Weights of a small transformer language model.
Size: 10 layers, width 256, 4 heads of 64, MLP 512 GeGLU, vocabulary 2048.
Training: a variant of Adam for these matrices, 321M tokens.
Each number is 128 + 24 x the weight over its row's rms, rounded and kept within 0 to 255. Layers, rows and columns count from 0. Numbers have three digits each. The size before them is the row's rms in percent of the matrix's.

# k: layer 3 attention key, 256x256, rms 0.0501, rows 46-65, columns 0-31
# q: layer 3 attention query, 256x256, rms 0.0494, rows 47-66, columns 0-31
# v: layer 3 attention value, 256x256, rms 0.089, rows 0-63, columns 0-31
# o: layer 3 attention output (transposed), 256x256, rms 0.0972, rows 0-63, columns 0-31
k46 060:130128102118152114136176117091184085096135152104128156150173115157121105126138124133133143152125
q47 102:148141101159146118184103140166136126146117160133117112100168147157161134120127112114124120151120
k47 100:115159153122141105092113156172109114121175102109082139111125127160104102123119133157149107115121
q48 093:103119137121153165110127114107142122118132111200120123140130109128113076111098148082109160102129
k48 076:088113087124183100155176115118113104135140115129138178147095123141098117136130133076137137144164
q49 125:119131120096117097105139153116109151169058149116114126113130115153133133154121097099096155143129
k49 129:151116154125131105125130123113142135138118140105162144121120094113164154121129112088098148138130
q50 114:116160147110142115123129177148113104103128121145108128120108127119132116079143163114159116121174
k50 117:095156094129124124135128122126144122122133119150093134155144120090144124145109136102138140131123
q51 126:163144139136137120178100134168115098156169146107112135137169138079159096115151102139134110137107
k51 125:167157143147095166198091102150142088132107185069137119146124128121145141093169133144135131119159
q52 124:149154117153137146178116144116159136109114158087122122141078146137130107126097137132124088082092
k52 121:113126126088117143092092133119151111114142153151163112158097127127140136111082130166164083142100
q53 116:162127128107093117063105173153152070153125139184110135168102103107138138141118098122087133124110
k53 117:138066089129144144140087185122126111129123157162145134115123126127123156148155130116116137123134
q54 122:113121138080138111129149128137100082100084106114121105108140146151127132133105153095153180117149
k54 120:137116151113143117110142179175149119124106124089103143139155130163116138120130147108163189139121
q55 125:103139129090116146172139159163124111110152135125111137136097118122135111102105125142155094160095
k55 123:143118107127102144190148107157136141111113188163136143129135085121109159139120155122136122101154
q56 126:161156122141105079079132157128123137105163086168118117094130149096116145115159172082089186156138
k56 126:127163143121114081140097089122094114098139078134126075091096158123095124146133132115076169149142
q57 119:148060089136140129105155154095148156123090115147170119075134131092142128144129132133101151093127
k57 115:108141072137115159098076120079128132149087138098117137072106142161123123137152142087144128121126
q58 117:155097125130074127117153180109150177122126145131073119128185147133144144097136135147105124135146
k58 118:083130122127075125124180152118118126129145104132088108104144126119170097153110105134117118152125
q59 114:134144176111162114127128120114121148129125111060141147135137118126125078139140101131132106098152
k59 121:121133093121135108147098132076140122142085120137133163112179110112157124172139112115164089110113
q60 123:151106121161119096121087079154107149166127129073084137139105121079097141106138128088093100128095
k60 129:157120140162145144137196173143132129154143101110128119087164136090151160127165115118146126163143
q61 124:126163141069103129156124136132126141142163109133145102157175091142169136165121109111120112132101
k61 125:160106133098149076133080149153122084117107111140119090152111126101176160169148120151127163132137
q62 124:126156115081153131143059120118150162150144187091112187104098181128118087145115137113153118133095
k62 127:131138155110189123114139107131120136151122092122150110100167119134120137165105138136142101090116
q63 126:133114086177080141138108097155096162121148124139109112122145123093139137121110087069154139118120
k63 131:142119129144150129101160134140097114160103094127117125078149102141132102113100116130134158128137
v0 104:080106160138130121125125105118132144139162096133119157140127145124110187090130102175146155144142
o0 104:108082144151115124147104097119127168146158096109109157135130124104123173109125117169135157156121
v1 100:151117128127138144099100130134099112102096134136163138125156144089129142092113084101125133116117
o1 099:146090120150138122106121134122094112124088146143144136132145153090137140095104093140108116134122
v2 100:113123155118121135131112139170108169166102143136107135156172136132137159128166111114084148108094
o2 105:118118141102102129144117143174104155147115105114104149156166107124122155160168126125081125103112
v3 101:096135185132174138125120149086100112115157132112156139127165120129124166118145113149080117084202
o3 103:092129145161142133127116127073112118081151127099158129097161144143125143140151112149082108098194
v4 104:106186097141088119106117131131083143152128150132101153111079173091129096115111124091179137165124
o4 107:102172110146131113108113132122094155128117130132115161109062190106126099101116140095163140156119
v5 101:149141107039097127119092131139144084154146163126141165111092146126104126115121126157128117117124
o5 099:144135123027106136114077105146119102160160141135162167103101121132122143111120139129122137132135
v6 106:123136097094123135139113146085155117104141138127145146132121181165129092107109115115141148131114
o6 103:134126097122109134139118148098157108126134131138127139153120183157136098118121103118130118131142
v7 100:098099102088107173109144160127145156138148116139129129107118153152100181135137166126143116146133
o7 105:098116110111123166088140149109118139137174118114144117114097155128087180122129176101135107145120
v8 111:116145114142137118140104121113168168105103118114081128169139125137143094174108124121132132114142
o8 112:125128143133114113157128122099157167103097119123075103145132117151141117151108133112125129107129
v9 105:139123123126152155099140144107192100074130135125136127158078150108105114102125135117161157107113
o9 104:143116153121132176126129122119180095085128113134141129160073138115117103128147136112165139093111
v10 100:140151150121121098142134129133158107087145100132118113135147098138112140108093078091168128117133
o10 101:145139160116097114130121122144156126107147094124122128120134104128117137095124117098173128114121
v11 105:133133135091162132150175155088123111149110103138148100155137086146103138182165068130159133125064
o11 107:134134125104146140136153161074132116152098091159168098147137082159119123161159116136156136124086
v12 107:095085163117119178121134105088165122169149111117151139163150127133092178098124082127115120118225
o12 106:087081141137118168138129090092154141172139105098149113177131138135072156109126102112098121122204
v13 107:110104145149129126108127155105114116150080155094124123106102074086110162121127132129161114128142
o13 109:076105133150123133098112138134103119135083149093118119099092067107110168122133108142174110116125
v14 098:136146114149114134095142148168087110103145134129130119118102194104121131117121128117128109106127
o14 097:136137113144108143093116132158096118084142137147143143109075194098111131137134109131132116091124
v15 097:131164094088150107140124096098134139141139147126125121117131156143133157132139123128125123118142
o15 099:123132117096119090137111105093157141115144143126107129102137164142145148128155136107105125120137
v16 099:175129158196132156122137180162131136116127171151132104135127071123144095113141146115105103133190
o16 104:168133133190127124111131196169141119123141149172105142123127059125144121111141134122096102122177
v17 105:155107095125124147157107097117063127117152115134091167130120112131142153105158167159123135163094
o17 107:148118112125107153160114119108090116126165135114077172125149106125145154089161166156122167130099
v18 097:119175132080145108143153153135118158124129122165094067154145136144117137107120100105121110147117
o18 098:126149145070125115182132145125095154132122132151111108159146150133122111109136105069121112168122
v19 104:152123134159127141079114127100152180102177126117130108188103089103148113152116114088174127125124
o19 102:154119129154109124097137144119144177111179099110143119175097077091115126164135126110175145120126
v20 099:153145122108115148115115110137162118148164139060085138175164134155144149098150119127174136144143
o20 100:159141112081119137120113100150146120129173155061106162180149173153129168110133123117163134126138
v21 105:118124111102126135142164165099120165140123160125101135170110101112115094155102149122097132131093
o21 105:128103099103124137153147171103112168135116156115104146166113092141106099147118138151119146128093
v22 098:145143139136119091135152062104151120156148073130101139185151113110118172083158162157131145117158
o22 098:161137138128117110155144096090154139138126078119084118181147131136141153114133155145127147139134
v23 106:106151149089100139106159130095145152136110105138155104100130150139155146043146169141103137142116
o23 108:101155125080112147091150128106158151136085110142167121090122150111165149079151158104068128157114
v24 106:135151154080139098118130127111070147118096133133102127129096166097149101138127112130093116188157
o24 107:122124144090138115119125128125076164121117121142113139134119162134173087119133117132090134172155
v25 101:081129185136126155123123158161136126174102149121155162137127186088127157127158134153128083170086
o25 102:095136166130114153110094159184112129168121143121159151160122195117101149135142126155146077173103
v26 097:166115137155129115132141159083091140129158126102096100053140104141133104129112128141137118142133
o26 097:170123148156137132124124153089100133151143130112103093085131097146124096132123131127136102126135
v27 103:124167122176136111142110157138117133124161123121127134140151149120121121126097129090150154125134
o27 100:153159124156133092156122173146113092130173144141144140142152136127138132130096114094128151105116
v28 106:136097143077118160084133101090144149078113098131152128092134120097106121103105136123104105153150
o28 108:137108129054102163097129114091135122101122099131157127104131094119067120125105132135092092138158
v29 107:103136126132110161108108156100140141125110143151121114151096094147149130114136139155099125108116
o29 094:097121143132125165091090153107124149133119133137125101127107094131153140123129121140078139099119
v30 104:138085143108099104106142145124169119152113080136081144149127132091155153106118119120160110113155
o30 097:133105135114131110092123140129176122134111065152109150157123111111142147127126132118162103114174
v31 103:074120112136105135124129100141156117112130147137152124104118105123138104134145142139134112089114
o31 105:082111132126123102127137112143142112124129146143144116120120111102130121124106103136128103103110
v32 103:101140134123084120141141087126106099113128117094133121105112093147134146130108125131100124121178
o32 102:102147122137073120109119077120124104140110127075137114126097100147150141122116131112067130110176
v33 095:135103154113101107118126122139153129118146169088141163191092127133105139163145165146125103092094
o33 089:110123139113111130106122115125139105101136164122143132152089125149102124160141119153124132112098
v34 100:128151142120134123146140154158130081155142111136173170101134108121153093063167114130131147111137
o34 099:125151126128120127142119156160130084141128117128195160115106112121158118084164100127124126104152
v35 102:153156105073105113154142117115149108111129110125057106150130129115116091164146105117170126107143
o35 105:136135126092106114154151109121144126121135110144075112159133137096139086130156126124184114092154
v36 103:109124130138104134094140124088099120084102133114130114137114136156156145117130096119166092126100
o36 106:110152115145129122083133140086098128118106116119120115138117136142167161141122084087156098157099
v37 102:126140096094101128106108131120097093086190165154079184125115097192126134138104128158136116128139
o37 098:109099115078105131127093115115101099109178167155085172115109090168115122133131130150139133136147
v38 108:141137121089144120177095168121119134092094115158175133139110121128146110125166107164111117092109
o38 112:133140127080116108160083146112108121115081125143172102136124122122129126120155087170101109100119
v39 103:123162162130125151129119139101174058089115115153089121117095073068155159113123138156136137136162
o39 100:118170159108130162118118134110169061116125124137101131115118089086154162098112142148123120133157
v40 092:101172130149120098126153128194108173074122140179132114162144129141130186124131081105129126090156
o40 091:121190168141105110120144129170116177097135161163142157168154128131142151105111130128123116088155
v41 103:194125157146110137136136121108139129152124105102116125097166125145132131159144147129157124128163
o41 110:207126156136102125124126128092132136139137108098131132097151126121123139150139153117164105121133
v42 101:075125121142130162148112133099114078122117154139103137131121136145141144138167142117109102112110
o42 099:089107155122133152139127141098115082135115170120105176113126124123141138143155144126092135110106
v43 109:141128103096153140145122125122124111148116117130112145149126098157126087089151101120140122125133
o43 101:145153134079147142151136121137115095162112107112130146151121124141138093101135107113139123136141
v44 097:164150146146186151157111076107146144085141142163160121143159111159129119101120104148109101150103
o44 097:162148135139184154180113071122138134106129120131129136124152120160133140102134132149110104138115
v45 100:119075119133185152129122133151062139099122078153100100146100130122137155119102137145171118157109
o45 100:125083130137188161145119138153100124087114093146103118153115147132137141104110116147158141125120
v46 104:118144144155121132097149126142094112161086126153135147126150081116096128132109152134097142106122
o46 103:112109147150131111113156123142098116137108149138133128128142087125096111110108143137077132103123
v47 103:148113117139136119157135166147134132134112109159075156121122112126120067148133137148117117131096
o47 099:129123127147136100137138133129122135124123139152078133131123111104102086134133129126124111118098
v48 107:145165138092151137138139109135131135110142138118130122115115114166119106161139134137070114124101
o48 098:149132146099152134156123096129101117126132144117125112117104115135131106153157134138082106128107
v49 103:115098098053135116165156108119132118089098129124130103148146106124117204129166141125158150098114
o49 098:104089115041137120136155098104132105096079127105136097134130102123096200124154139122152132117124
v50 097:102143094111104146154117110108119138086142127158074125140152202150186172089115147132169086106134
o50 097:087127126096121138137101102127112129100115120140072132121131191143183138108114135116182113110128
v51 103:155108117144124096117087088121100105133139131181162163116144081137183120094160164133160093107110
o51 095:145124102137141113124118108104118112120132135168162157133149063139179106102166147157163096119145
v52 099:126114128083145124131141138125160145189150132106112138170126159129144138131133106128129179150112
o52 100:123097125071149106156115159124159128156159145108121156166127165139171149124117112148119174160101
v53 105:114169150120097152144113148109131137146108148126185124117128186159110138192135110132111126141141
o53 104:101154136136112151120123155130118125187127142133191115136133182149121112173128130101110120115159
v54 100:138116116135151174075149113141091098114139147125091067179111158143152083152131125140127127122132
o54 103:132117131139152137096142125139093102120128147113090076171124139120164084154135136126134114113142
v55 102:098165147123122150120138129130100139075143133073126099155145113095105138139134173162139114138142
o55 105:110162147124123162127124130123098133098137130079137090156129099124117158160150170139133095125147
v56 104:127173090119123151130116136100128158149132132112101103158140175078116139101114123136161116089126
o56 110:114180115100137159125105124100124147127124111151102104146140162117107165104119113134170118090124
v57 096:157111110179119136125124134139151125105154155086077161088094152117112118123137150152090135171116
o57 097:152121122149139140127125116159148127121152136078088154111071143129118121122141136148096149190109
v58 101:114121095116146128170109111119103088115100089105116162147120099120134129144112139143113108145187
o58 101:121110113096142121159142107145116088113113110103123127132111096154141140123111143167108119145175
v59 106:104155099153111093165120148186166132107115115149155132090143080137165163129141190164103098152094
o59 107:106146111157132102122126146191152149079111112147168140095127091126169128115128184162124129181100
v60 099:162146136089118105109175130187103182102146137157139100155125109112121104107116147131108130121128
o60 097:178130132067126113102178127191108158111132150167152105159124102140115090103096158128102116121121
v61 096:128095138106133127139106167152121177164153144118126145120148101105116117175109094114155103096167
o61 099:130117126120140127128090158146121191151149135132108153117158092100123111159122114110175116117154
v62 102:097138138110134116129099118122144125068152165102136147112105104163116070113150121122140134155147
o62 100:102139109107121116128067095133129130065161153090155142135125079143118120119143126096141108130154
v63 103:125125125117145093116127137128062129099138117136163106097097153151139170194177151128129114161142
o63 104:136100121152158096103102121131080131120133112131174115114102161133134154180168148132131110164162
q64 032:106110121093110116064131131190128123153137163115115079162190137091156145139103100130165167122143
k64 033:129104128166116155158082148114104153112091121123117125107134101092136131167136112083117088112112
q65 036:127116108088134068127096146130117095133159118148103141123110103161129160107121158140117124137105
k65 034:159099141174157178118161127107167174129123155081143119107123122122139119137089162111144128129159
q66 033:127103097110129122164134148134157143127131119116127091161137160122143092106133153129136136135145